config.yaml
norm_place: "pre"
qk_norm: false
batch_tokens: 131072
seq_len: 512
Each number is 200 + 40 x the weight over the matrix's rms, rounded and kept within 0 to 999. Layers, rows and columns count from 0.

# layer 2 MLP gate, 1344x512, rms 0.0937, rows 157-211, columns 384-511
154,209,192,241,216,184,162,280,150,227,249,257,228,160,221,226,290,205,263,198,187,177,220,240,225,224,157,172,209,255,268,214,269,267,218,197,185,205,209,229,211,185,216,218,130,261,278,291,163,203,159,200,223,152,210,208,321,184,188,161,254,195,206,208,177,225,204,239,249,195,236,279,179,121,170,263,288,182,237,190,190,240,229,151,230,199,275,194,169,177,204,206,182,180,208,225,72,203,265,247,178,235,197,162,173,209,158,192,212,185,169,204,184,149,181,235,144,162,230,151,199,254,146,226,161,188,211,167
216,234,264,213,185,241,183,215,206,143,193,274,290,179,152,155,210,216,175,168,207,211,158,227,207,259,181,187,293,233,267,212,233,256,201,220,293,147,136,233,184,206,168,187,117,163,163,196,179,291,194,269,289,245,301,249,217,214,181,203,210,251,171,204,297,276,144,167,187,198,168,172,152,159,205,219,226,100,213,186,225,194,192,234,246,166,274,202,164,254,131,153,169,220,178,214,238,212,204,207,220,224,243,269,231,147,170,172,190,241,223,182,164,218,234,157,253,226,223,203,142,235,177,224,172,122,239,227
231,158,232,160,137,168,242,86,146,231,193,221,205,223,231,258,172,181,170,241,210,152,92,168,191,183,212,133,233,157,88,181,224,181,199,245,167,154,261,191,149,181,165,226,248,194,173,77,142,115,163,176,197,200,137,238,213,230,227,242,210,198,102,171,209,188,178,155,254,237,249,199,156,223,196,200,83,157,180,204,125,166,204,168,193,195,179,190,219,176,194,231,180,145,183,184,197,211,213,220,209,236,219,162,193,164,118,180,173,225,125,255,216,223,252,31,219,178,177,246,250,228,190,213,208,154,238,238
115,246,183,221,199,145,176,163,203,142,215,235,228,234,172,217,235,283,211,326,138,183,261,239,191,180,236,237,219,161,213,150,174,167,287,133,212,232,221,269,175,235,217,185,213,214,196,171,212,151,180,234,228,224,179,174,212,210,120,195,281,151,180,160,245,225,233,279,187,189,222,213,190,139,215,244,187,255,172,217,199,213,217,226,215,156,200,221,236,198,220,229,193,173,84,156,227,142,214,169,277,245,180,305,156,207,230,252,186,191,123,269,250,188,183,194,167,228,170,183,219,136,226,247,264,218,227,208
133,217,207,254,213,179,176,259,238,213,125,196,190,254,237,157,248,145,190,217,207,200,187,191,174,195,171,142,232,154,169,205,171,233,200,171,280,183,238,219,215,167,198,224,201,170,312,192,194,183,199,334,219,217,144,216,177,197,197,231,238,242,145,164,252,242,212,206,133,259,206,177,154,230,266,125,150,117,140,216,192,216,195,205,235,170,158,182,245,284,272,257,255,211,155,273,214,123,200,194,222,216,230,207,169,193,166,131,277,197,114,106,133,178,124,235,188,98,218,124,154,210,187,196,220,283,178,202
241,214,209,167,208,205,225,236,258,177,193,195,240,284,210,173,176,248,174,237,228,221,207,201,171,142,195,243,222,189,232,167,157,198,223,203,204,197,189,119,118,193,232,291,223,183,202,274,211,184,194,270,267,193,47,205,150,266,172,160,195,170,268,212,193,145,220,155,103,238,265,224,221,185,264,270,198,178,201,192,199,204,160,241,246,200,209,203,144,238,241,174,170,157,226,154,212,232,149,136,256,171,205,170,210,184,219,208,149,229,219,167,254,190,155,142,180,198,186,153,150,149,128,256,219,187,259,186
167,169,211,196,200,146,261,189,186,219,249,187,205,245,218,171,207,264,199,185,246,188,240,133,210,141,273,175,201,175,127,246,217,158,250,210,196,175,136,142,192,273,196,124,162,265,139,215,176,178,137,323,199,240,179,271,151,151,107,192,213,296,237,215,254,256,211,275,197,180,181,194,206,258,245,194,171,201,206,184,272,165,156,221,228,223,162,276,200,208,211,209,260,220,203,192,144,157,130,223,161,198,206,220,168,234,203,187,269,149,249,194,184,212,201,191,162,215,186,230,170,214,296,229,162,211,214,143
204,193,170,237,269,243,235,216,267,254,187,130,177,272,162,215,173,205,140,196,161,229,167,236,240,155,215,186,180,154,159,197,187,202,229,188,199,207,212,186,263,131,186,161,133,191,206,192,132,162,209,223,163,249,183,221,228,176,157,170,267,169,243,183,233,209,156,191,169,188,171,206,174,246,264,295,184,199,224,229,182,201,165,176,212,284,188,170,212,144,189,177,237,231,239,230,257,149,187,152,166,198,234,245,172,177,148,183,158,246,210,265,233,275,256,233,217,203,178,180,184,266,208,170,264,186,201,185
256,147,269,188,226,196,187,137,175,146,223,229,191,163,220,299,227,231,175,157,208,185,253,263,140,212,189,167,267,177,154,255,177,182,193,282,210,190,153,300,241,139,205,138,237,228,143,224,209,222,252,201,215,285,204,247,191,228,265,275,213,186,248,175,225,185,149,138,295,165,242,193,241,226,108,201,263,186,238,228,229,223,180,186,171,191,189,182,163,260,161,220,177,224,181,112,251,154,261,159,196,138,227,223,172,158,194,221,163,211,198,142,262,208,224,183,168,222,192,192,240,165,173,225,248,146,218,216
212,229,139,164,204,161,177,132,219,160,187,208,221,188,209,200,172,164,156,199,178,197,183,240,181,219,164,209,187,194,140,155,208,154,199,253,249,176,241,327,143,245,222,176,186,133,227,232,226,191,175,201,189,171,215,173,190,188,161,204,201,193,165,197,232,307,210,204,210,123,106,201,207,156,153,197,186,245,170,174,213,190,172,226,201,177,153,139,188,216,147,162,173,149,142,155,183,129,230,235,190,200,249,137,169,198,265,174,234,166,194,204,219,73,143,170,206,139,176,199,209,219,143,216,198,213,270,199
217,164,215,220,269,207,204,191,246,210,214,164,234,180,232,236,156,179,198,251,311,192,95,214,173,286,208,208,205,158,230,196,237,199,191,220,118,201,221,170,195,240,226,184,272,257,171,156,240,251,205,191,235,194,257,256,260,183,143,177,194,182,211,192,164,235,220,169,260,234,221,204,196,138,195,162,135,172,179,222,195,178,308,222,257,179,190,166,185,236,250,136,195,221,176,202,217,257,239,273,217,213,180,173,205,178,189,237,226,212,187,169,189,155,176,248,169,180,181,227,195,269,226,153,258,235,202,229
214,148,166,183,164,168,192,200,214,269,259,214,213,128,170,247,173,181,241,220,113,172,241,272,154,172,221,209,197,218,243,216,254,195,252,229,176,165,156,212,283,203,121,232,132,229,212,196,209,217,253,172,162,141,228,164,235,201,198,256,184,222,209,114,187,208,267,179,232,180,124,168,101,189,240,187,232,252,195,132,186,148,246,175,110,216,207,221,157,192,163,243,208,202,246,200,129,182,199,201,225,232,210,152,237,153,291,156,215,132,209,113,167,155,173,186,205,234,172,237,169,243,209,206,271,265,149,185
170,204,207,250,160,154,206,165,231,248,195,177,193,169,236,183,141,224,215,152,187,147,144,91,194,231,232,196,208,200,185,186,197,191,246,216,203,179,224,238,192,224,162,174,225,255,173,213,232,179,142,164,153,211,152,184,138,226,183,172,264,225,292,128,203,214,211,234,160,184,179,185,201,214,207,240,214,263,197,176,279,125,293,236,212,149,217,276,212,222,135,99,235,171,182,206,196,211,273,184,282,204,235,210,270,176,201,171,163,143,145,156,138,211,151,194,255,191,166,118,181,190,229,174,221,196,195,217
176,197,185,194,229,205,227,159,239,221,182,161,227,270,130,196,202,198,178,247,227,249,137,193,171,249,219,220,197,157,200,221,198,169,173,196,143,261,208,330,136,242,192,88,191,216,212,202,178,238,192,221,204,183,205,272,101,137,170,197,249,221,228,227,253,205,168,177,139,192,222,254,203,259,173,193,191,150,225,156,206,166,198,237,204,130,228,233,174,256,200,256,181,218,264,221,160,199,223,186,269,185,203,164,208,232,139,220,269,189,219,131,198,221,234,186,201,117,197,182,85,196,124,138,230,155,134,184
217,226,203,222,217,199,176,229,202,125,239,250,162,232,205,164,217,211,180,182,228,256,162,210,164,138,202,239,207,147,169,165,240,153,181,168,186,152,176,204,206,191,159,170,171,191,281,207,196,287,195,173,178,272,224,168,226,256,202,198,265,229,154,244,210,200,238,156,188,168,196,281,215,153,193,171,167,225,195,190,233,224,152,231,147,201,161,283,187,164,170,185,192,193,209,273,154,151,231,176,247,209,235,204,188,169,198,161,130,189,187,123,273,228,121,253,211,200,321,93,255,244,189,191,212,224,251,177
212,218,174,191,187,200,286,235,133,126,252,200,190,188,164,206,197,263,172,159,182,201,236,180,209,237,187,101,230,184,208,180,210,159,129,209,227,208,185,213,219,217,240,224,260,287,222,183,211,249,142,161,199,241,241,204,201,235,133,139,225,194,173,251,140,165,220,211,233,192,181,214,147,211,130,196,196,237,268,209,194,176,225,228,245,128,157,271,202,224,235,141,215,270,229,209,225,210,158,250,150,218,272,215,198,176,165,251,227,113,171,208,194,195,187,217,145,216,221,239,206,185,186,221,206,280,162,221
221,215,182,201,175,248,259,214,246,171,126,221,157,266,152,133,232,215,232,217,132,265,207,194,213,128,152,178,204,167,214,214,185,191,253,187,231,227,240,170,253,229,226,122,164,204,195,191,201,235,198,194,215,135,179,272,180,100,192,217,233,198,209,233,199,153,177,248,182,159,207,253,157,145,254,257,181,188,206,242,205,187,99,140,185,257,191,181,194,130,185,213,265,182,210,221,312,157,132,257,241,201,188,203,155,157,218,216,224,232,208,163,265,142,241,274,248,230,178,215,223,232,194,243,240,223,243,225
166,193,200,147,148,131,165,165,215,189,215,248,294,193,204,203,185,179,235,241,189,177,181,228,190,137,166,245,185,167,186,245,267,174,262,242,222,241,155,205,130,196,284,127,219,173,235,172,163,172,199,200,156,156,190,253,238,168,171,253,157,228,182,240,203,165,245,227,178,229,194,182,184,165,194,207,174,206,196,198,149,283,144,175,215,178,206,230,134,211,183,225,181,250,203,210,199,192,147,174,175,206,254,199,217,162,201,292,261,239,206,205,207,208,193,226,230,159,219,240,238,137,268,197,221,184,142,146
136,165,128,188,197,171,162,229,165,185,193,178,191,200,218,163,181,191,140,247,241,262,188,197,215,152,215,222,220,244,264,251,215,140,247,230,267,184,265,293,203,212,142,84,136,222,176,175,252,160,211,201,237,233,154,179,222,219,137,153,249,159,174,200,217,251,205,181,196,224,169,150,230,168,162,182,178,222,194,167,179,205,222,231,245,192,191,244,164,192,250,132,240,230,172,295,304,248,313,185,239,227,182,186,161,207,195,258,139,235,180,202,231,133,164,172,198,249,165,217,234,290,198,259,141,264,207,213
255,258,238,155,227,146,203,151,191,200,244,252,198,190,124,298,214,151,170,289,224,193,172,233,172,223,145,208,134,196,182,212,193,208,178,254,182,217,196,232,273,158,186,241,160,221,212,162,219,182,205,195,226,243,102,159,223,152,165,180,200,179,171,226,165,237,220,219,202,155,224,178,214,210,217,123,198,186,134,189,170,225,251,197,171,234,37,233,157,292,224,201,163,221,196,140,200,194,238,211,228,269,226,177,218,173,182,177,138,202,225,186,191,335,189,197,218,237,193,181,197,184,184,215,126,158,160,195
179,214,205,258,210,236,212,179,137,188,224,216,226,192,181,275,222,232,224,146,234,207,268,249,161,232,167,247,173,209,230,165,222,123,216,176,234,198,244,138,89,120,249,226,166,206,213,239,202,141,270,152,197,223,211,203,204,201,214,161,199,255,175,221,220,212,218,267,133,209,228,139,171,229,215,152,241,154,184,152,131,198,191,260,200,229,164,200,205,231,180,217,174,197,138,264,278,195,264,190,187,228,182,220,196,233,226,222,229,255,173,225,125,213,196,258,172,176,186,203,199,162,185,196,164,168,167,226
205,158,151,186,172,237,198,125,196,210,215,202,161,233,149,245,144,125,185,232,203,222,198,193,179,138,168,204,175,186,170,160,215,157,280,207,213,233,171,192,252,221,166,153,166,189,177,206,188,313,244,210,253,251,221,136,303,196,203,164,234,179,223,146,85,193,266,198,194,233,213,184,199,185,186,139,162,164,191,208,186,230,239,148,208,225,229,229,204,223,168,130,169,226,149,222,172,139,180,223,237,220,155,155,225,245,213,250,176,159,202,223,209,255,205,169,191,227,191,240,164,279,109,165,227,249,219,195
260,160,203,229,153,186,206,164,248,225,181,201,167,213,158,129,214,169,207,177,196,167,160,184,197,158,226,208,215,265,152,148,169,179,249,100,237,222,204,146,270,269,286,215,242,201,143,254,183,264,186,155,238,183,230,75,205,206,175,246,219,153,209,238,197,199,213,199,220,167,160,255,218,182,142,255,226,152,238,260,235,238,180,181,138,187,128,231,259,177,235,198,177,277,130,134,170,218,145,148,245,155,252,195,228,224,153,301,189,264,232,126,207,133,210,216,219,167,243,198,224,177,245,151,203,205,213,210
178,240,171,246,265,233,179,99,208,163,248,180,116,190,168,224,175,113,232,219,275,219,177,265,212,225,202,248,248,183,135,187,222,244,232,193,184,152,223,244,130,168,151,225,224,142,276,241,199,149,133,217,236,238,153,220,258,240,145,270,158,269,158,147,177,166,219,211,173,237,249,182,166,205,225,301,240,164,175,177,184,171,199,237,207,277,193,240,183,216,205,218,178,293,228,199,261,156,165,190,181,265,216,272,162,94,201,182,220,261,184,267,195,199,196,235,213,243,234,209,193,156,198,192,255,271,206,146
211,267,215,124,250,115,152,251,216,178,115,196,257,242,117,130,286,85,224,187,178,213,250,155,182,224,180,244,243,137,226,182,232,265,230,183,259,186,215,279,188,225,200,250,143,152,218,198,267,202,221,211,160,170,216,182,179,188,156,184,221,192,226,137,215,197,245,245,249,173,200,182,124,225,219,257,196,159,130,245,296,180,230,197,174,242,189,290,208,211,209,204,242,241,160,145,248,208,154,189,232,200,230,212,203,181,269,206,210,168,124,214,152,299,222,177,147,221,185,133,188,241,167,140,279,206,230,219
159,164,164,238,135,213,195,208,210,182,163,195,219,209,253,176,160,175,192,258,201,200,125,228,244,207,179,227,175,253,213,273,180,113,204,209,168,261,198,117,254,224,227,283,257,218,217,208,215,211,229,161,172,135,207,235,178,218,237,181,194,150,198,128,191,208,228,235,214,198,203,191,209,195,298,205,192,201,172,224,152,185,192,198,233,206,162,138,141,221,260,254,174,186,170,215,208,217,183,268,191,198,172,275,182,232,290,201,152,203,203,268,173,197,188,215,183,218,203,213,236,276,259,223,229,192,149,197
288,149,150,157,195,194,165,170,185,137,199,163,183,182,252,188,154,208,154,247,188,220,184,125,129,186,211,218,108,211,187,189,272,225,188,247,119,158,204,210,244,241,230,200,215,162,188,199,190,226,224,173,182,197,181,133,222,213,104,128,258,203,201,256,151,156,250,243,194,224,219,193,221,212,209,222,228,174,187,194,191,226,220,186,253,204,185,195,224,272,249,152,195,197,248,180,153,250,266,237,208,154,200,246,205,194,305,176,277,168,186,135,234,225,171,190,203,229,175,255,161,220,228,175,195,210,154,195
230,200,198,145,182,202,178,203,212,244,275,268,151,167,247,239,200,175,222,211,145,149,246,244,170,175,196,198,141,190,267,166,161,194,195,167,195,234,225,271,204,76,307,197,162,308,161,141,196,208,176,226,157,157,258,219,229,207,233,162,217,224,167,155,200,188,209,112,185,218,233,189,191,101,199,232,213,222,193,162,239,231,198,125,217,232,151,160,218,248,197,235,208,222,196,193,231,226,164,171,80,199,163,179,249,171,174,200,226,228,222,299,197,213,238,256,189,169,192,164,224,177,233,233,160,245,188,179
196,237,144,130,177,193,271,224,150,181,219,179,259,167,257,267,156,270,186,258,138,163,254,212,197,230,197,226,206,256,215,279,242,197,241,217,217,194,190,192,267,242,159,203,160,207,165,216,167,194,250,185,254,220,205,171,143,229,201,221,198,177,228,150,196,201,219,191,182,258,181,200,225,222,208,158,177,140,181,207,196,200,187,199,199,190,164,277,215,181,177,204,225,192,248,203,237,141,173,262,181,208,224,227,177,178,193,205,162,156,206,202,197,193,227,194,311,147,66,229,201,232,200,193,195,195,248,145
186,220,250,225,178,267,117,237,280,243,188,152,223,219,168,219,182,270,217,124,184,216,187,176,169,195,211,199,173,206,154,209,197,202,218,193,180,221,225,184,198,183,182,158,198,157,208,175,206,236,233,309,212,206,250,190,170,197,209,213,186,146,260,316,249,157,166,168,158,232,215,222,148,225,195,187,199,143,147,206,132,237,158,173,187,200,201,175,230,231,216,211,220,226,207,122,214,180,204,256,172,133,172,160,186,174,228,207,249,149,196,223,169,213,248,197,192,179,224,118,221,218,143,194,230,201,162,169
218,244,248,170,190,204,167,244,220,137,228,137,196,176,232,231,212,200,173,158,122,272,256,101,142,150,261,189,169,212,126,257,217,208,227,188,168,212,228,149,226,258,120,180,224,206,193,73,205,156,208,122,226,235,173,174,228,112,133,204,148,203,202,135,190,250,171,178,176,140,204,156,149,197,232,162,242,189,300,191,196,194,248,143,196,193,133,240,242,182,95,245,223,201,180,171,235,234,144,208,126,194,97,223,207,248,243,294,255,197,204,142,224,277,182,142,252,172,165,176,202,235,206,347,320,207,217,113
143,157,293,265,219,209,160,153,178,240,258,186,173,253,170,216,187,241,105,260,172,269,223,233,213,191,249,145,190,205,181,179,99,255,225,183,184,168,183,216,218,209,148,162,168,197,209,207,200,200,256,173,254,258,230,166,272,271,210,245,263,237,198,178,269,207,168,251,186,223,196,170,204,153,184,242,174,194,192,151,192,239,213,210,186,202,227,225,191,198,188,244,198,223,201,197,184,167,232,233,166,194,166,272,185,241,187,210,239,230,156,236,155,224,234,156,195,263,178,166,201,218,235,121,158,136,218,206
210,147,203,269,213,252,176,215,183,258,158,234,273,153,126,225,141,232,262,137,196,228,230,190,140,253,186,151,251,258,176,196,190,202,179,132,183,170,141,106,183,131,154,190,190,243,256,171,193,201,264,200,191,143,253,156,261,83,159,174,238,101,210,232,176,210,193,199,247,187,164,204,137,219,171,231,204,151,166,229,196,188,234,145,194,207,273,176,187,157,208,168,264,103,189,198,247,181,220,206,175,282,240,224,223,138,213,235,196,248,251,247,235,213,174,217,139,209,222,178,280,283,195,210,202,190,206,239
260,254,187,186,194,266,255,185,128,203,193,210,243,171,171,223,236,221,252,198,213,203,209,238,202,186,164,215,314,218,202,219,232,284,214,190,105,210,179,196,132,155,205,155,190,246,250,181,174,211,264,144,161,204,191,135,212,99,163,258,266,227,234,186,161,233,157,201,163,159,215,178,214,222,192,201,209,161,196,230,84,271,232,174,198,156,223,205,205,171,159,208,226,229,222,187,173,176,226,188,155,260,213,190,172,197,134,210,240,231,229,218,194,177,227,156,145,186,176,226,216,181,121,220,172,167,177,208
218,153,213,258,182,199,158,250,264,180,182,168,259,197,184,214,197,225,188,196,197,87,165,223,215,198,171,209,309,182,230,220,226,265,226,215,156,213,183,182,279,234,163,175,103,192,197,206,188,216,203,175,137,123,200,98,163,191,234,239,305,183,277,113,173,224,273,163,244,165,211,161,173,221,163,206,284,262,181,188,207,225,146,152,162,245,230,207,171,175,202,230,341,176,210,172,176,168,198,162,182,200,161,108,153,136,212,193,228,224,177,214,176,246,209,249,237,223,206,217,217,262,213,205,162,210,113,254
219,185,207,254,175,212,164,207,256,180,197,190,222,250,188,136,164,224,105,218,200,221,217,251,184,213,227,169,204,162,215,256,239,251,185,160,156,138,236,181,171,207,185,164,231,245,172,247,191,168,216,218,302,161,246,187,145,123,155,131,285,171,195,144,177,215,154,224,195,170,175,168,183,222,174,172,239,227,200,222,230,219,221,266,186,151,188,253,178,238,204,222,185,204,236,140,299,201,153,180,271,279,266,204,283,202,155,158,263,73,273,176,254,207,210,176,165,184,172,256,177,224,256,187,233,214,183,251
261,181,254,237,143,190,217,186,277,239,177,176,165,227,175,161,227,211,243,196,195,166,183,184,177,212,228,245,236,208,137,214,116,163,154,198,220,160,169,207,225,179,184,146,222,193,214,124,187,206,176,239,224,159,233,305,226,246,210,202,230,180,208,190,230,175,255,292,204,220,177,276,217,258,223,257,190,143,198,180,204,163,195,177,116,239,205,170,150,204,139,190,140,307,194,235,187,231,206,203,139,142,212,201,213,162,161,240,231,243,225,202,209,180,203,178,179,156,179,167,203,182,187,208,186,205,157,253
236,260,271,280,240,196,197,185,193,213,197,161,170,227,133,195,161,282,88,237,207,163,215,254,117,244,148,169,109,192,264,227,250,188,226,188,219,199,201,207,241,178,248,112,222,161,161,165,146,225,132,257,202,238,193,153,174,283,183,235,215,129,189,201,228,222,141,213,202,199,177,200,202,193,233,184,211,135,201,205,143,142,180,179,204,156,142,230,196,198,185,224,205,270,195,239,166,233,179,178,195,166,213,224,232,242,246,173,179,140,199,235,210,238,150,213,219,206,145,142,232,155,173,218,217,189,243,166
204,174,175,188,211,203,160,232,198,197,174,200,165,155,208,238,236,213,166,149,269,164,129,177,162,190,158,221,235,232,196,163,219,211,220,166,204,197,202,240,128,244,218,157,163,235,226,245,188,209,265,149,185,194,169,186,185,166,231,248,221,164,243,143,193,174,204,279,144,185,244,197,214,163,190,119,189,186,136,167,174,202,171,184,126,259,185,263,227,194,139,160,210,186,131,205,194,129,194,198,196,247,233,237,167,207,190,192,153,218,136,190,216,158,205,155,139,231,273,186,223,244,188,205,233,215,203,178
228,215,181,140,151,178,234,240,168,200,242,191,236,294,172,207,182,213,239,146,255,221,187,163,202,191,227,189,224,218,136,269,207,202,166,204,198,221,160,224,287,168,158,252,277,152,152,319,160,192,194,204,111,217,265,237,215,206,256,170,279,228,136,299,247,206,153,218,226,238,171,176,197,165,233,175,188,226,231,209,235,131,199,194,188,175,190,238,164,179,172,200,139,248,247,202,198,160,190,189,156,210,211,234,172,152,195,206,205,130,214,158,212,175,150,167,259,162,158,166,279,134,225,121,185,183,186,212
161,189,129,246,247,248,257,219,258,216,143,191,247,173,178,241,218,288,231,266,146,252,227,189,225,210,195,115,214,158,177,148,215,166,273,196,187,195,98,239,212,259,148,167,200,180,211,171,236,162,137,202,182,201,240,231,179,240,161,161,190,213,275,193,152,289,214,222,200,168,187,123,211,253,194,138,149,155,153,179,201,254,158,297,172,222,264,174,225,191,198,219,171,199,298,150,181,152,199,154,195,145,252,198,228,243,201,176,149,150,201,182,239,194,147,249,201,197,208,181,164,180,137,181,180,192,303,205
209,238,157,253,222,128,194,179,206,246,223,215,164,189,221,160,125,183,303,246,187,245,154,156,253,153,204,214,194,209,199,226,203,147,180,198,238,257,181,224,202,158,181,235,169,154,142,237,164,152,225,200,245,246,195,157,221,188,180,116,131,159,207,216,138,192,194,233,171,200,188,169,155,135,171,221,168,258,226,110,181,177,210,235,169,189,218,195,179,203,170,274,173,250,213,203,210,204,205,135,225,152,202,257,273,167,217,185,199,166,114,215,234,229,257,206,182,207,176,183,227,215,114,290,112,159,166,215
191,257,142,231,216,171,240,218,228,213,211,255,224,252,135,117,203,218,143,201,226,159,231,206,250,222,293,135,205,231,207,129,257,248,191,224,115,213,267,198,202,221,190,214,188,277,181,180,192,195,208,220,166,237,238,234,202,178,135,234,231,221,243,220,158,197,203,291,308,171,210,199,206,144,213,263,162,194,148,243,138,146,230,257,241,243,172,190,213,174,175,178,211,157,116,105,208,213,263,242,135,245,253,180,206,181,145,176,143,208,221,229,156,200,161,189,231,239,263,170,169,206,209,227,210,194,169,144
176,152,240,203,240,245,161,199,199,172,159,232,201,255,196,199,259,200,158,218,136,177,219,229,161,232,293,133,172,126,176,213,173,194,184,207,212,201,156,168,206,184,163,111,179,202,192,259,286,196,224,164,177,184,180,196,274,196,222,185,227,201,226,198,285,174,209,190,206,175,217,248,269,250,287,221,218,254,246,215,211,204,171,171,195,192,208,175,227,281,240,96,286,209,130,221,164,143,153,252,111,184,190,195,183,166,222,188,213,175,215,81,193,151,144,110,150,220,214,264,166,197,223,216,173,191,193,227
127,225,207,250,213,252,216,174,197,181,201,146,135,280,87,254,243,180,197,185,157,173,234,201,185,142,118,186,193,164,158,154,228,240,199,196,174,259,193,208,275,226,171,166,185,157,184,151,185,248,171,201,201,195,213,231,260,215,177,113,227,146,152,195,203,197,184,190,173,169,248,225,143,165,223,203,173,176,134,216,179,265,124,289,216,173,231,186,205,181,237,184,193,170,173,204,257,162,226,205,216,240,340,230,231,189,165,250,171,126,192,173,254,206,189,190,169,169,212,222,223,190,225,191,212,169,151,218
202,126,201,167,142,174,176,235,217,108,174,230,174,246,137,245,233,187,258,177,129,243,216,206,227,195,208,171,126,207,242,222,165,213,231,223,226,252,172,156,197,247,271,253,286,180,204,220,166,144,181,133,371,259,157,162,149,268,221,191,203,250,108,194,197,265,115,205,186,222,247,154,179,243,165,194,203,149,175,78,185,167,163,152,208,172,149,166,180,65,182,204,258,223,199,231,170,282,206,214,138,168,189,283,181,154,262,160,243,133,140,182,128,247,147,173,205,188,155,126,224,172,241,185,227,187,296,189
107,236,148,162,206,176,196,234,235,207,207,249,192,177,181,116,190,178,257,252,194,165,184,197,215,215,202,196,218,225,226,221,171,202,155,185,213,96,200,221,219,201,178,195,206,179,205,161,242,203,235,164,251,182,231,216,328,199,126,253,277,192,191,279,234,189,139,241,161,161,161,170,159,266,126,235,86,197,196,220,164,235,229,223,189,160,175,133,199,248,193,149,201,171,204,230,224,223,210,142,298,152,183,185,149,109,210,178,99,183,200,258,173,205,269,278,174,124,201,203,177,210,205,250,180,194,178,226
176,106,158,193,275,195,138,197,225,237,164,186,222,233,226,216,238,155,220,249,133,297,159,211,195,195,227,136,272,161,228,176,187,199,246,188,223,266,223,194,204,131,176,181,184,198,190,166,257,182,255,145,196,218,142,166,234,190,204,172,225,198,271,254,229,205,162,206,174,193,201,229,204,144,170,183,201,256,229,160,227,194,201,221,246,178,177,146,124,268,161,209,145,193,161,259,240,171,225,216,226,197,166,193,190,154,195,213,223,208,250,160,242,213,237,189,166,149,218,213,228,198,175,244,176,214,207,213
155,204,203,239,212,178,204,157,159,212,253,184,223,230,309,213,163,216,196,164,242,216,221,169,251,188,196,235,236,204,212,258,173,272,240,207,243,244,218,216,150,195,183,204,195,222,169,260,212,235,153,209,196,160,235,210,211,165,198,217,153,129,203,244,193,223,262,205,266,170,188,220,189,193,200,193,155,138,219,225,195,156,252,221,164,176,217,229,282,166,203,239,229,297,215,191,177,168,144,195,186,228,165,262,99,205,210,145,172,171,128,194,166,280,259,249,188,173,207,226,268,142,233,344,210,169,181,131
257,142,223,226,208,190,232,171,160,235,166,198,181,170,172,139,202,168,235,165,174,169,192,211,156,169,226,200,180,194,271,216,213,287,234,152,227,169,230,277,177,163,214,254,183,206,208,131,271,159,164,202,243,271,112,235,213,199,200,222,143,137,270,279,195,179,237,193,201,128,170,154,179,206,159,229,172,254,129,224,130,166,205,198,211,241,217,216,243,221,227,213,175,171,176,182,246,159,195,278,182,210,220,199,210,138,260,278,235,192,133,123,195,171,169,260,235,236,188,168,172,202,206,175,136,264,174,216
219,208,148,284,203,107,198,230,179,273,186,227,166,188,182,226,206,182,165,209,159,214,233,120,220,217,190,255,181,213,191,225,229,213,189,263,249,249,225,182,195,234,161,187,214,168,235,168,200,202,280,242,209,182,232,223,223,174,208,270,178,152,180,151,162,204,201,173,174,176,198,166,156,125,188,250,230,189,174,224,166,202,184,197,237,135,222,252,173,212,228,164,155,119,258,155,176,238,224,183,300,197,200,192,179,202,204,286,251,100,141,223,169,120,213,211,207,283,143,241,158,141,225,142,156,235,181,183
187,242,179,199,278,114,201,255,222,175,115,217,291,208,202,181,244,207,193,192,169,252,175,163,140,262,155,237,201,289,224,247,279,242,142,167,296,146,219,164,169,183,263,165,83,160,236,230,240,200,195,191,174,157,271,174,174,214,146,163,187,129,258,187,150,149,193,248,208,255,151,222,228,214,244,243,204,205,127,284,163,191,186,160,141,223,268,233,234,245,223,158,181,227,183,268,241,211,173,196,121,223,275,207,259,134,196,176,218,200,186,265,123,247,237,221,219,124,272,161,253,184,198,202,223,216,203,225
248,247,284,194,169,149,210,263,200,225,196,222,203,217,167,158,177,242,148,167,190,183,112,155,149,216,219,206,179,253,252,246,199,226,233,250,234,161,210,199,216,255,231,193,259,284,188,206,216,225,184,207,177,266,192,154,185,193,243,176,214,216,216,155,189,256,133,201,151,137,230,197,219,169,199,206,132,205,223,141,201,139,181,226,212,285,189,238,214,161,285,179,184,176,202,150,129,255,156,211,284,189,217,218,207,132,148,161,167,202,245,216,215,200,233,188,195,227,236,229,210,177,197,235,214,245,169,259
290,195,228,194,197,176,300,208,221,232,166,128,168,161,265,183,230,200,232,192,204,229,210,304,365,210,210,197,215,230,235,336,225,231,138,135,281,187,170,226,220,225,190,219,208,192,175,158,247,257,240,219,209,214,222,149,141,204,184,205,215,216,249,202,252,233,253,189,169,155,165,241,218,147,166,242,160,321,226,185,279,157,221,169,150,228,154,187,164,190,192,191,190,231,210,156,147,146,224,209,161,240,158,126,156,178,236,267,243,101,222,218,287,225,161,221,202,239,254,182,221,179,209,183,248,232,205,258
246,123,202,177,149,229,212,211,140,136,234,239,239,118,238,197,248,197,220,127,179,235,225,165,146,212,181,227,274,247,146,252,225,175,208,154,182,234,211,237,202,200,231,181,167,220,236,219,205,180,195,237,206,224,138,228,198,223,211,202,230,200,243,146,150,160,238,201,214,96,193,278,132,144,268,284,177,196,226,328,194,188,182,164,244,154,267,185,245,221,198,194,180,159,166,213,218,193,171,230,211,181,190,200,251,185,196,146,167,231,205,208,176,272,201,224,139,235,226,188,166,166,181,190,201,254,219,301